{
  "head_dim": 64,
  "d_mlp": 192,
  "norm": "rmsnorm",
  "norm_place": "pre",
  "tie_embeddings": false,
  "parallel_block": false,
  "optimizer": "adamw",
  "lr": 0.00355,
  "beta1": 0.9,
  "grad_clip": 1.0,
  "schedule": "wsd",
  "decay_shape": "linear",
  "steps": 6780
}
Each number is 128 + 32 x the weight over its row's rms, rounded and kept within 0 to 255. Layers, rows and columns count from 0. Numbers have three digits each. The size before them is the row's rms in percent of the matrix's.

# layer 12 MLP up, 192x64, rms 0.232, rows 16-49, columns 0-63
101:141130138120103136100165079126085118162133092139123192102132126076151105136064182113135072140107174156117119133058126161094130113083104163141132185171174206142103102156160144131187119120155126
118:106104121048195169151141164171131094112138145124157075123093106123135140103099120152157112120149114100193093121131051146157109117175145112155113164176142191128145133116120102129034162137130125
089:144178105095093072130172089099114155158157147072069153132163142112135134091135163192096127072143147161144098125088131172124190075124136095107082139152168124103093138117091119125118128180174085
110:193104131109094139139087112151062116157013136122138146216129165153101121125097121151134119138131097117170110131158095090121144116085137122168114166151102115126120141202106115124135165126091174
095:058119083106189130061169124131111169151143173149078140136116175119120151132180100147086118122139106149169117111097095056145178144064161091132075142093149099142146169129104166134140148128092133
106:146129082176136169110185137154129125080140162177161093122167098187111145141179107110132052122098114136059133125128124084137146114144094143172043130155075142179121109091132123144112121094166127
105:077056151117154166117144141158132139182128095194151112093153124156081106196134125126187113125122162102121127101148171159161165093149164155175157149119123074140117085158164146115208121132122096
123:139113070140099132088108100083118110043120099126147139098167086084116125129083091148181188094109097078101168142149120175146110102118164097066143182157100123097129095123167157138173109137106106
096:075092129080105190127117102153148112164161098076180174124094154162134144130187124112140089068090145148085109150120075146108121088154161088161169138089166151114126180141147174117168161145094136
111:119118114114120093136137065152094155117121116126109115128127102150107195112060213088092191110149105115190133126107163100168107114115132185107135132137151047149165157125146094130096123119101064
091:143142153130169153184107120155144067172102108122140116117108140120110122070140151211129117142158150170167155126175100170099151104097112149062099143216131159154118139161148151083104061144124144
103:087111092092090183203108162146150162113114095103119160089139171118137118162132141189121136090145175153080143125080088106135147111168155161139119162106109121109160112086060103115152139205096157
098:161126051116136142140157138162122209189096098155101097181079094063118181107119156122111117128112164119102153156081113132146124161138074167111066114150167098150088086133145122128118126087141146
096:120117146161157174076110157135147155107174103150171129138160095180138077145126078094182137129081135126062138133164112119080076109129156145189111114133170105117125088158113106104180207159122105
095:146098173133180128095129169093137135184095121086170148172106164074114143069183122149081121129165129148082175155131108126126155166156065105134150102153142152091131121077073150149132166100186136
106:139091142105156112092067190042180142138133142149144097070170133185151124164124053135115070145174158085136139131136132128119090138151162136114132083136101117124113097162193153146111127116091115
090:109129115141192130184123089156131143161162145159131101118049078120160126085147175162089105115147134095168148153157114127165140118168125133140118139155096192143127111187135129105101214064161150
126:082132148150118171111109129131144132157122101149156062106172132138142131131144140168149098152132103103064146133049166138123101114092088099156146131144111043100123115200156133118062083125097064
084:077122126118149116206080143131130142118083088063099147139102092132146116127115119156118152107097111100143165145121108095123122096056161146138159156157062061065157076178152098127151150124114174
106:142140101058136088111119127110118158117116151092133163154108202138118126113131120110085141086147159161153132138122051163121072125082103151108139125164063119053130076099081077101105111125181145
088:050083082142174174157096092110159085102169140153132087107123094156102119102094081090095157156119117131097192111107117139202113071152127130106141118107128123177087103146141192115154114122121096
102:096144124114152142120059137089110151140145066100131128125171143179193162102093105117119118167134172151070156154132170104121125115154136071077110093073106138114158139192118151051095144148162140
105:106128068116106117185143139190169150131142139147099094103173155165109160116201170109139096169125131185117173135128173150142086118148187089150072171134116147160113137170152136146109144166068156
097:111227101100123073092101086116104161039115176112116134149135105108133151079106093104091173103108131168150138084096154107174142117101131108108108123142138109131132048141104110140113098085109160
092:147145130118233133161088107120105121090113099155161121130147079131095147193115138136159144106192180155134097159180125186126089152134137054104169173154127112163110151149138163104122121084125114
082:138158122136108110137112092110231160068155113119118135152065121108124098124102094136165107152159134085153149129136139091088146146145130124107085173105146155147171080167144161079099168140095216
105:168117186171084103140069128085158121139158126141130102101125157091142118205148092112100157136158153082122181131187138135095141124080104070096145161101149092147068141122188119179100113133156117
100:166179189092113129136090086110146133140172138122111139120133142132117121135149151141125123154144255118113129122150111141071132119120134140100180060116075125155125074102170182096129150123131132
097:079078121158135167141115137117110180095159142178109103093109089130086153136090166066120120068061184114108159153142115097115162080116141183152114195116135115166091106157148124110183138151148138
101:182146185092141071148114143109102099088072165194130149149108173127108142132186142159121143141163183132126138117122128122107103133127155159120122174185171105127116152030132108169082109100117166
095:157143155139134148113099144134075159059093173156144136110072109162110126115134141149189116116133100127105121186193141150169205130112153092122140093137123175179100049147137130167179122098108114
114:118181155170102111168142093145121118097116118140095149114106142115128096145078150112087199156146131150160109133157176159112121205170167081145176096141145134129121176079219121074147121130166132
106:200162111134130162121158095114135143123110066101105147129122104043111076096141169097216103098121159184123124139146096164128082102124116137101134086089120084074174152126140150101096094119128123
095:154156114157084109098116173033140124083147113140168110103170135112162153199129112128109171106097108094129141105107150123110206117114126145133176160079102137149162062150088123113152077136144085
# layer 12 MLP down (transposed), 192x64, rms 0.229, rows 16-48, columns 0-63
101:160107124146109143110075108085094135117165132148106197107145167051091103123098160146175133093098107168123139176163135186120094143106096098157145109115129197133185163176142118151176096138093097
110:132184174150100121108151121146168187138109080160136096145072180166151098134163131125124130168156136117094163179125148150133163121092193147142108080122185113159098116116112121128105166028104138
092:112099119155087143163091153153144102124073106130119132120173134127126155124100112164128115163186142117154121088141144052159150176159180148071078067128118121132137089107126116140145151164164235
110:126148127178115125140074157142064140101086122192166161165137113124101145162147140090109130136191145106123125124059133116152116083152125108123136170114136083180148125195108086110167159052122180
095:154124118129115097192099140178182086123113152098138094082133147141158145159144148149108151125168103170149113129157157062134132086146090162160170181154090075135046162107110155159155192106123118
108:144148109183128114181177113160116107169115142097146182112091088099133066160138142121136126133103101127173136192116100101101120109154160162149192135121134125133060163147174084150125115174208093
101:126161092139131155122122130133104137116161184131123108164098113100099116136128159080059138077014147150113134076154084113178125084106119113125097108102157150126044160146109154142104145076112140
117:149144108163132125089184095064138147111103140097165151090110079141171108112173126113154166099099125085142155102109156139073173190199134103115117196142121175112174082109097160132125121174146132
099:128146111156145027100106134174161150113105143139150133098077092096161131116147105101171100154157165117153140168089139160068079136094096139135141108109060088160110145125112123152143167125082053
113:096120132135132136089145143132159183146075113088160075152167174150138170090142108198085150128091161127165096114133095170112170153117138087142158139110101086109133175128172149102157122221102163
088:142147145185114139164120122166096160141075120111113113135070150081117123075138098096118115120132152142138067149121131210149077088092143133103162151101136132191055168122129115070143123093180091
102:135098186145152164151086145121152141076106138063141145133137169120136129185172150190063108161118138124150194123102151150143112116135127171097153165102110164140168088208087147138136139123111187
104:113150153122141151161110136132146143087086127129080157120131140150122051124084092110121102149122092132119161255141110118135132128096157118162111198155188162114142086141159102159099148171153129
093:147113159133130148073099125120058156114154124130151122150136100147115141096131087126106070133133164123127130199136087099200139121085123161135104138109190081117087167147084061069125102086110183
101:134143137116176200144109114162128113113099102109106096140152149118155138075105118121136101154096125113155158000122160153155118147117084098132126168086128132121088137139124116082147078103097134
106:170126143130112132171118135116134160141146161090105142148079096162066127138109079154153131150153190114119146068137133108126069147157165127125096097218148095119128080093109131109101106041079109
093:157094137151096079144122168104128118079089130184125085166105115135092102126113093149136128140154171140135135187178139115144069152087154117081145062134163097087178176153160112114050143163116146
131:091128157149138153096153116130134136177094131098134133145162109112097145110123120141099156118118126080137119026133112150164213128164143094110151197187126090168158089132075140102084175103085141
083:173134123136118121070126092139058146118118155136149128183152103124155077076101150156149164105082129093165129143142109132106117148170087144132086066083145193094121189117117154165174138153086073
102:092143118115120151090134121089129120124155119120136129081138078058170125146080130118151095169185089106110132023137162152109173126207169121090098110099159138141066136177141121113119152149132147
090:060128107101105202144132056169137152113126151166079125158160098192132107114097139138158128133109159094124171187165102060148164142145136173124109112128122092154142179144098109134108110114080179
104:121116102095179149097111103102069123103149140162115148078138187175117174142111121151063138140118143143119133113095172051117190070054112118131106171105081119103142109136167149104180114127103135
098:179114109126120142168164119096238149149141102118157138167140185149132116143136134152129137071187132169133176145142143122151121125069155123135097114096185154074117097065151162152119171110171129
099:102133147097162165137119152122118177122165175123114141145116130089128119129126165119124073138149190121136103253146172164171168150188127131142155122131133139165176157137107139105125142211087127
091:133083112085158133112044090144127097092108108142112135150147107123119154146095120107147162107153164103150128126140120197151119192134066144163090149079197164127179173116127120167186139070147131
081:166190113135138069076094111155110138160136107137134130083135159184118098165133121137113170103148117170123122180135136163120099079121126103148174095120098096164104106176149048083065189106146124
101:080185142131105194199178119099117107136127130147078163161067085124122159127157058108152138150134146163102062095133137135128068157128145103164131099133115184132096079076140126154155136127132146
097:139135186103119119161132129138156104146151148124163165136091158111121129086101074094124142121154156134104156140125118119087088125200147160086054096134112149131171193161076196078127097123172185
097:100148119136133109178163105120142070072173105142121161101090145064123160141115170159126153164161144153110141147120137113105089100185140153136141080135181136134110166108115113159136135021122052
101:131118121108133114124116110136107085131142109088126174126047199076127093144082119111135170145084167064131103168117111181190109151118132163173136117145193147126125143139101152126147083195166160
095:142110150117065115098097127128136152105016119154124141129121062118119093179113106091134153127115140116143133122150080127144142190117106096113077146087153156095186083107112134136147117038148147
111:120130112098118141123097139189155168132103167143118141162105133121145150096155107117227133081088054104145082136132073194142103171066088183128102158183114123142110122123086098140119127136135150
106:081127066134134108105155097162183081131188098143145115084128143120164110109152110175140162163135083184144160107145147153078139103199126104119145173147155123171105085117104133172134085153146057
# layer 12 MLP gate, 192x64, rms 0.219, rows 17-49, columns 0-63
100:101107068074130144162172182139095099157181116132134130149095106153144136179173127099189087108136178072143123127101122087142055084166098124101126138128151146167138185073141098136110101159115124
092:126155143146092090131104173105120125144081143057138147175148160153103119149054090162143068142143138204143124167126115128191135141156076145112082101196114117112109127094159077132145148143118177
109:116108115140090142129136134163148125091091085142177172096135139067120106135119189124170130089133108131133109097027107096131074155136092164098122163124111121146163185126072095170132093179094091
118:141123105107114088170139144062146164133166145103101091128089172109136127134119167178088118094104212117138107105168087156063137096144116182162157177135107124050135158124108125133097171151149164
094:145073112120104114118068092112159125133142088132072106101152190127105100094120145134089146144154186169137080141152148112095135093147138211189170154166090132090118159113127130163087193163127120
116:132127141183149100126163109142156156152108103147082110108153131139129121175123126180138133113173145093181127135082173082075111109174122165162166174094086086138165135139148040086114120199100117
122:129170084082122094136115141098169168180164214146127167144165150097175072130139129086126128124121160118100126094126182133181141046145134154115081137091133116119121164137131101171106183167105116
105:149090104168072139115148151138116116203152205075160122183087159122126130139129118168106122080086098109131105125080135086139150109149144130148172140142186147129113127078093166194125073158115155
116:123103114064089168187074134145128163112095148143120143133168150156138135085148138139165106114116155181061126067118106141100115081143173129127148152125062114135167129175202145140134106154118057
100:166186127181079112211107106077106131154149116085146149157128135088142173115151095113075095158117133187142099108114114081145117157107108143079082142139157132173153140040112119129107110141162129
090:153129112163049123132115144136076086118120078116151167125162147109138133132111205101163134130136100171131079099098052116125132107144164154073127118151061080163180145097122133169171159157117106
106:152098060177096125168114107161116123205168143188142121118117162172138157146126125159074048132124138073115120115060068067141096105145136180120142142105136115129129142147149160118101119163111116
106:097053104133123122128129097127186131141146057121132150210104130099146116109130127197093158031065125082130104110124106131089115137150191135126120105128108121145141106128099118104089162136180127
107:150110116099144131151157157137157081086060182133095134187156161150139033100143141194135141123088113145130132117122123121138083115140147153104152074131076168138135201138158160137136111158172087
110:077125066118136066108081203120156116122170149129150143135168184139191170145109089118121113132128123150144153087123067112090091098147082118063136160121104126131127184142160127137090137186147099
088:037153107161118157144100106135135220131158125167123180082107129077167101119121104063089144119093146159074196122133134092094181171125114140166143107101130146108106146154119117130116151161114140
076:099123042117116076162144117097165086144100129149160156130070122114144118160159117164133114119048144101086134077089153143108093157126176078135089131055109128099114127100151114124119143195132087
100:153160136136107065097136106135110089111104134128156187154118088123149156128115085119114073184103124128159133134119141070123161145151153102080137116150189189169183112092097133219097127141072116
116:104106094091167123203193132149123130149103141130126108103144137117131050126083174138099142081134178164062108154145148136102175119176123161173134167140144088103100141140147127124171143168205130
110:127090115140159141168122098120135141109120099156149148156198114125108096081214179114107112112065129169141102135144151069160163157131135177182115106100125139112201142105133091154072150166134087
092:102089112109153143155147173098176141112152117096125171120179038081091096112115113107127114090137134163170101101167118137159096161137145144136153077172134187126220142118155089088122148161115104
103:137092074120125130148204110113098097100109091129100173152124098104125117141118102141117161149129138131173117119096121073145125129204139218139156196145201124165139188113131132083098126153159103
087:113096163091163124146137181175114168142069089121147158112122159112233098120116137105132117091158131196134116130118102153111143157144155125087104108201160156132166158142152149176158121175180134
086:085105116159143091154184132154143147158096144100152135145135126169137121147094119091167151139061109145117135102097182095176087119170155075132194133152040135107120090160107179107094103081152145
090:142177197118123135137149148148144117112088157143110132138130102158158128083150156141139175121065107167124126115091190143140127197126173138125149118159168142075139054147138174198151132119052149
118:128121074143111117154140095154119149147052134138122173144112179116095094152052106118159160100121116151203119126068140069107134147128147182090113202102140106120154174118085117147083153159128123
099:154068111121083094078146095104092104121146136099131130114145141088181130182112148144115140170171111102148113132113035107126148051122156158159072130122156130109147163147122092209117135163106090
095:133079118169149110108080153159147197165089144142155175145186128190075103163143094134132141115117097141147133118110133100094125142097155143123140124076046150127137103103180171162099195159162146
100:147136063136119147123182111178153146103101166141102156135148118125131124165136072090138170143149121121109133134127089072179131059172134195153106169153105142162135157083153153136104037165151099
092:121109084142107085133161127161066144167155156114157188154144132140129143141125119116119167080127098132119138092159168117197148106111191176137181179142157072146152121128133079156176199090119094
107:111071112096145106145130122182136167157123114154075181166096099185090074161205141121125121110127201099101139111100158123137096136081142131102107073108171100114183142102097121145145157181120126
100:136078135088132139113134131113094207176133157119095172163154062094121155079165134098081127068130162118133153095080087113121101126123123154096090131126191076099107118132164058103129122149144091
114:109085200123146140139126108173145151169176132124104178162165068177149110156103163103153115147098161128103132089058113125133136134157144118120190122102094156168115100073167126137119165184188162